Weights of a small GPT-style language model, trained from scratch on English Wikipedia: rotary positions.
Each number is 128 + 24 x the weight over its row's rms, rounded and kept within 0 to 255. Layers, rows and columns count from 0. The size above them is the row's rms in percent of the matrix's.

# layer 3 MLP down (transposed), 704x256, rms 0.174, rows 372-388, columns 128-191
size [103  97  91 101 100 105 110  96 102 104 100 109 104 102 100  97  91]
[[103 183 111 104 166 132  83 164 149 114 135 138 193 126 168 137 185 176 161  84 167 128 135 155 137 124 129 120 121 115 153 173 120  90 154 150 148 137 122 133 133 146 146 114 147 168 120 149 184 135  96 113 147 111 100 150 166 125  86 168 134 104 127 169]
 [131 115 159 132 137 141 164 102 136 134 112 131 111 127  95 108 150 127 140 111 129 135 168 138  88 112 143 125 117  67 111 131 125 185 138 150 117 169 107 138  63  97 156 112 150 195 128 127 147 120 155 113 101 151 141  96 135 148 179 165 118 160 135 154]
 [121 148 133 158 112 107  99 125 146 181 125 145 135 110 123  95 137  85  92 131 147 144 121 149 159 110 115 132  90 142 133 202 130 124 128 125 144 154 146  91 154 132 132 153 153 138 102 132 145 108  92 124 115 141 146 135 151 166  85 133 135 128  93 149]
 [155 102 126 112 150  95 130 122 148 123  99 126 100 130 107 120 145 106 107 110 120 122 137 175 134 149 136 111 107 168 163 125 112 201 131  94 133 154 130 103 155 145 141 115  98  96  78 146 137 115 128 130  64 107 134 133 144 109 158 160 120 107 120 118]
 [137 113 140 167 138 157 129 146 136 126 137 141 109 145 122  93 122 169 114 130 115 113 111 142 113 165 142  98 114 121 118 137 110 119 102 150 168 114 141 114 132 169 126 102 126 161 131 137 135 110 134  83 121 142 164 155  43 165 150 151 152 124 141 154]
 [146 145 101 146 169  69 100 158  76 114 109 144 136 102  96 144 132 116 150 150 102 125 124 113 114 111  85 160 166 128  96  99 143 121 100 134  95 126 108 110 119 143  91 115 174 119 140 124 143 130 146 171 140 118 127 139 142 116 129 130 150 115 134  59]
 [ 66 120 153 138 167 127 106 126  87 165  86 115 149  98 109 169 130 140  96 131 164 101 152 122 125 148 139 108 147 135 131 140 125 127 159 101 163 106 187  95 124 109 108 114 155 131 114  98 144 157 134 107 141 110 169 118 121 140 139 102 145 153 154  94]
 [143 124 114 122 126 122 134 135 132  59 123 157 113 136 117 127 100 117 161 110  97 135 127  93 127 134 124 120  92 124 129 139 153 116 153 151  95 136 189 148 105 150 138 170 135 128 140 149 134 153 150 148 185 127 145 117  94 131 133 135 160 108 130 101]
 [126 126 158 122 126 172 117 137 121 130 125 154  87 152 136 118 126 124  79 166 126 100 119  67 138 181 127 113 103 101 187 118 171 125 130 114 101  96 141  82 152 170 145 145 109 149 184 150 144 149 106 158 148 127 105 128 114 126 104 104 126 201 134 133]
 [167 147 125 144 119 133 111 143 164 115 159 111  98 155 140 127 132 140 139 119 151 164 107  85 125 123 125 110 105 129 132 129 151 138 156 114 142 143 140 131 138 153 127 152 112 177 119  97 160 129  89 135 100 126 101  96 148 196 134 120 112 128 195 104]
 [148 150 102 131 130 143  96  82 179  87 121 133 159 131 140 125 147 101 153 122  92 127 113 115 138 126 107 118 127 145 105 131 123 145  95 124 122 143  87 172 128  84  89 144 138 138 166 125 136 124 155 143  98 168 121 120 132 104  98 115 109 103 163 116]
 [127 124 147 152 129  93 140  98 105 125 139  96  88  75 130 153 120 137 153 138 134 106 141 122 185 138 104 121 101 156 138 142 119 158 145  92 106 134 151 190 121 165 146 133 112 111 134 156 167 151 108 166 165 145 122  85 141 137 119 138 171 126 144 143]
 [112 130 152 108 136 160 145 129 121  91 110 130 154 108 113 142  73 119 119 147 143 112 163 143 136 136 152 114  88 175 153 145 118 135  94 131 149 137 154 133 151 170 127 101 127 126  70 122 138 126 147 121 151 149 175 136 135 110 127  93 157 157 110 166]
 [102 151 149 112 141 171 112  95  94 152 129 118 128 127 118 169 133  93 121 118 157 113 150 136 179 134 140 114 167 111 145  89 119 165 143 108 112  84 134  74  89 150 131 167 117 142 107 136 121 129 139 143 100 158 133 107 123 125  83 105 142 125 127 113]
 [151  76 103 118 132 163 103 128 119 165  76 131 138 125 180 173 136 166 140 117 189 153 149 143  94 132 125 133 157 131 120  98 150 143 111 129 130 106 131 138 123 101 157 107 145 114 162 108  95 164 149 114 106 143 138 175 133 135 115 115 162 155  72 140]
 [150 140 157 119 116 116 115  88 114  93 143 102 117  94 134 148 113 111 101 134 141 127 130 133 103 114 123 176 129 145  60 105  93 117 160 118 112 122 106 115 109 125 102 119 126 148 107 183 156 154 116 145  90 114 143 136 120  90 141 134 150 165 166 144]
 [169 163 115 124 121 131  97 136 183 186  98 107 135 120 126 159  90 113 151  83 136 159 116 150 171 104 131 135 107 136 128 138  81 171 158 140 150 147 112 123 130 118 114 153 138 142 139 129 114  90 115 102 153 137 125 161 107 131 143 105 128 117 140  81]]
# layer 3 MLP gate, 704x256, rms 0.194, rows 373-388, columns 128-191
size [ 99  89  95  95 104  98  93 112 102 101 101 104  97  92  97  90]
[[ 76 138 164 118 142 156 100 126 114  93 133  92 102 125 120 162 123 123 141 111 101 116 161 140 139 130 163 122 108 126 152 138  97 111 141 109 133 148 172 128 142  90 104 155 156 128 104 148 117 163  89  96 170 103 136 110 152 127  95 120 123  99 117 122]
 [122 139 118 169 134 140 139 144 119  80 105 121 129 152 103 109 168 140 116 169 116 134 120 102 150 124 118 150 136 110 100 109 145 128 108 165 109 155 116 115 144 150 158  76 155 106 132  83 100 146 112 118 165 122 148 102 149 160 143 102 121 107 176 117]
 [133 121 117  90 110 100 103 172 141  92 121 114 126 119 124 144 143  78 112 173  88 144 158 154  94 144 113 101 157 138  88 139 123 120 136 136 196 121 150 126 132 130  88 119  98 150  75 113 124 110 132 164 142 128 158 112 121 136 114 106 126 124 107 144]
 [128 166 139  76 113 126  94 170  69 137 183 158 103 162 138 153 112 118 149 143 124 132 131 154 163 115 131 111 111 128  85 116 167 132 169 167 156  97 149 140 132 114 137 161 129 116 143 138 102 145 153 146  96 138 129 143 170 116  91  89 139 134 147  76]
 [145 100 123 116 103 126 137 113 153 104 177 106 177 110  78  90 121 120 145 115 141 125  96 149 186 119 112 110 138 104  72 139  98 168 125  81 180 112 107 143 138 107  77 142  79 101 116 125 104 122 162 110 167 138 150  75 100 142 139 131 136 170 134 126]
 [142 129 183 134 122 131  95  93 134 128 133 151 118 106 143  99 143 130 161 101 120 140 146 146 102 143 129 133 128 143  99 154 113 128 140 153 121 157 119 160 105 100 152 121 127 104 171 123 137 108 174 123 106 169 131 125 131  96  94 110 124 104  96 108]
 [101 143 121 146 113 182 139 160 181 138 161 134 116 135 138 103  89 157 158 114 142 139 105 112 154 155 101 126 138 144  98 167  84 130 130 135 129 133 152 100 157  97 174 106 144 128 119 129  76 112 111 132 146 149 118 148 148 195 143 114 107 146 140 154]
 [154 101 147 157  90 141  90 113 116 169 110 107 125 123 152 137 136 139 133 125 159 124 140 131 127 152 125  97 136 125  92 121  69 153 114 116 135 107  89 171 109 117 153 113 120 126  76  75 142 100 148 174 100 163 178 147 107 134 106 146 100  88 122 150]
 [ 94 137 141 172 130 146  83 181 113 137 172 103 149 117 148 132 107  74 155 131 160 109 118 129 121 104 120 155 151 127 137 109 134 117 147 122  84 129 179 108 116 148 136 102 113 130 134 122 118 117 109 131 134 166 140 167 121 168 130 113 130 101 133 147]
 [117 139 157 177 134  99 132 116  80 167 127 129  87 139 138  95 116 151 165 100 166 168 135 118 103 109 104 148 145 172 151 158  66 131 115 127 117 117 121 138 111 120 153 109 149  85 133 124 136 137 131 127 124 162 127 118 156  82 140  98 133 103 140 108]
 [139 176 109 132 164  78 121 149 135 146  92 113 153 132 104 111 117 103 109 142 130 167 174 133 113 126 139 113 139  91 132 128 163 134 100 101 126 143 118 138 145 101 110 111 123 121 114  95 133 105  99 136 153 134 159 118 168 153 158 152 134  65 111 153]
 [130 138 111 130 149 101 144 148 100 126 144 101 116 193 146 116 150 102 158 119 170 168 127 126 156 113 123 143 127 138 145 128 129 126 165 135 153 111 112 125  93 127  93 129 128 130 105 135 106 107 131 122  85 112 102 148 109 127 114  82 145 107 163 124]
 [111 128  90  98 108 129 112 131 132 147 152  93 155 126 149 113 147 154 159 172 104 121 152 172 130 112 122 121 120  98 130 156 159 125 154 147 144  94  93 118 168 123 108 100 107 124 147 152  91 115 151 148 154 157 138 120 123 143 175 155 108 140 132 119]
 [ 97 193 113 115 162 106 145 146 104  82 113  61 115 101 121 129  98 117 191 104 178 124 143 153  90 112 101 101 132 130 149 129  86 124 114 123 146 135 128 116 130 113 142 125 129 131 132 133 144 103 119  97 105  91 165 170 187 120 109  96 151 117  96 128]
 [143 146 162  88  96 123 135  91 129 100 152 136 110  71 118 150  74 142  90 121 135 103 103 101 110  98 161 119 102 152  80 134 144 127 108  60 124 124 139 125 103  98 138 125 170  98 134 130 161 125 135 149 101 112 130 136 134 102 145 152 128 121 120  66]
 [ 87 120 167 118 125  65 148 156  76 116 109 133  97 175 109 124 111 105 125 178 119 151 148  97 144  99 142 125 134 140  87 156 136 125 110 118 121 117 142 124 141 136 113 166  83 116 123 135 108 117 109 114 120 118 138 107 131 116 107 111 123 122 127 130]]
# layer 3 MLP up, 704x256, rms 0.195, rows 373-388, columns 128-191
size [ 93 105  97  99 105  98 100 107 108 100  96 121 100  97  97  94]
[[102 109 163 154 140 135 144 148 116  78 116 130 146 138 112 100 127 137 141  77 111 146 119 172 167 105 140 136  98 122 103 145  66 111 128 109 123 151 122 130 144  72 104 153 135 106 124 134 118 160 131 115 121 135 130  79 105 124 117 103 114 107 148 139]
 [130 151 174 103 190 102  98 100  82 167 174 157 124 122 121 134  80  64 116 135 120 136 166 114 130 159  96 141  98 126 122 125  96 110 128 158 115 108 154 130 142 136 106 136 164  78 141  91 138 143 120 128  87 146 128 144 125 110 122 116 147 102 131 129]
 [171 108 139 117 125 133 163 122 107  71 150 120 166  95 111  79 116 159 127 152 111 128 156 162 145 112 146 133 130 154 107 150 134 103 107  85 143 100 115 116 126 105  93 150  85  89 130 104 165 158 144 152 152 108 135 146 117 146 133 126 162 160 125 141]
 [149 119 154  93 127  97 119  91 153 133 124 148 130 117  86 132 128 167  96 126 149 116 135 137 156  81 157 107 128 140 110 147  83 158 116  97  74 170 130 115 140 146 101 150  81 115 134 188 122 135 129 182 123 151 117 131 109 140 120  91 116 116 118 141]
 [125  61 140 135  60 121 147  92 161 103 191  70 147 133 100 128 129 125  78 108  94 135 137 144 129 107 108  96 129 144 118 103 108 116 154 131 120 125 179 146 130 142 118 127 150  97 138  80 135 137  65 125 136  88 148  82 128 123 119 146 136 126 152 150]
 [132  69 138 113 139 135 135 147  61 157 164 123 103 143 108 131 141 128 120 127 167 116 119 114 156  95 139 142 122  99 108 132 149 140 142 109 101 159 145 120  88 119 101 131 152 112 132 119 144 134 100 126 115  81 148 122 142  76 113 134 129  70 177 138]
 [ 83 144  87 137  86 139 158 114  91  93 148 138  99 120 118 114 108 110 102 136 118 143 154 144 149 136 112 141 155 122 138 138 115 127 124 106 176  90 123 106 126 122  84 142 126 146 169 122  90 139 135 157 107  92  57 177 130 142 123 128  84 155 130 150]
 [145 176 151 128  97 111 138 139 141  85 111 149 120 142 159 158 173 135 154 106 111 151 123 101  65 107 142 116 155 166 161 126 128 108 118  84 171 113 141 142 114 122 137 119 116  95 155 143 137  92 132  89 152  97 114 113 157  68 125 131 144 135 131  98]
 [ 91 110 135 153  94 149 130 136 118 133 132 135 177 117 121 140 145 124 153  95 162 129 111 184 110 134 136 136 154 133 141 127 119 106 109  91  90  94 186 149 136 145 134  63 133 153 166 154 125 147  86 128  98 133 122 120 118 138  88 111 136 109  70 111]
 [109 106 100  95  75 117 148 140 110 112 109  90 162 143 120 148 142 118 132 119 126 118  79 147 130 154 174 107 139 111 124 113 104 119 127 118 140 147 131 120 132 111 148 108 128 117 141  85 119 123 114 140 168 107 134 135 167 188 135 151  99 166  94 121]
 [109 149  97 143 151 143 125  94 133 118 168 148 196 108 152 156 118 180 113 146 135 117 150 124 117 147 145 111 150 121 101 125 138 160 121 101  86 109 110 103 121  69 120 165 114 126  83 132 170 160 102 147 134 147 141 106 150 149 116 144 145 120 137 143]
 [ 91  98 137 133 146 137  93 115 172 126 156 127 130 151 158 176 139 132 119 125 185 170 126  98 141 105 112  91 109 132 132 138 152 111 120 146 155 132 182  76 129  98 128 149 149 148 131 138 149 175 160 121 121 163 152 140 136 155 175 123 133 145 114 136]
 [123  99 104 150 117  95 100 116 141 140 140 128 116  88 122 149 105 109 140 110 148 132 140 136 133 150 152 148  99  84 101  93 125 128 125 142 124 119 111 116  96 132  76 131 157 156 144 159 108 141 119 119 111  99 135 149 135 175  90  80 114  88 162 141]
 [ 87 137 105  96 129 137 120 127  76  77 146 136 199 119 127 110  93 118 171 100 179 117 150 177 104 164  91 121 144 118 130 148 121 106 136 150 136 130 118 156 124 129 110 138 162 115 127 126 126 131 133  82 111 120 170  79 144 111 120  99 113 154 157 124]
 [174 101  97 133 119  91 161 158 138  85 111 128 125 119 122  81 129 123 134 121 142 159 111 161 167 120 151 127 143 109 141 146  93 113 138 142 142  89 152 178 149 162  87  96 143 134 147  98 163 121  61  92 162 105  83 147 152 154 123 144 133 101 106  81]
 [ 81  88 110 154 106 130 129 168  93 108 166  76 158 134 148 101 141 117 110 106 113 133 122 175 147 111  99 126 166  96 121 124 145 149 140 109 137 140 139  89 115 149 128 135 171 152 118 112  93 113 125 145 144 164 163  86 138 153 111 137  97 131 103 164]]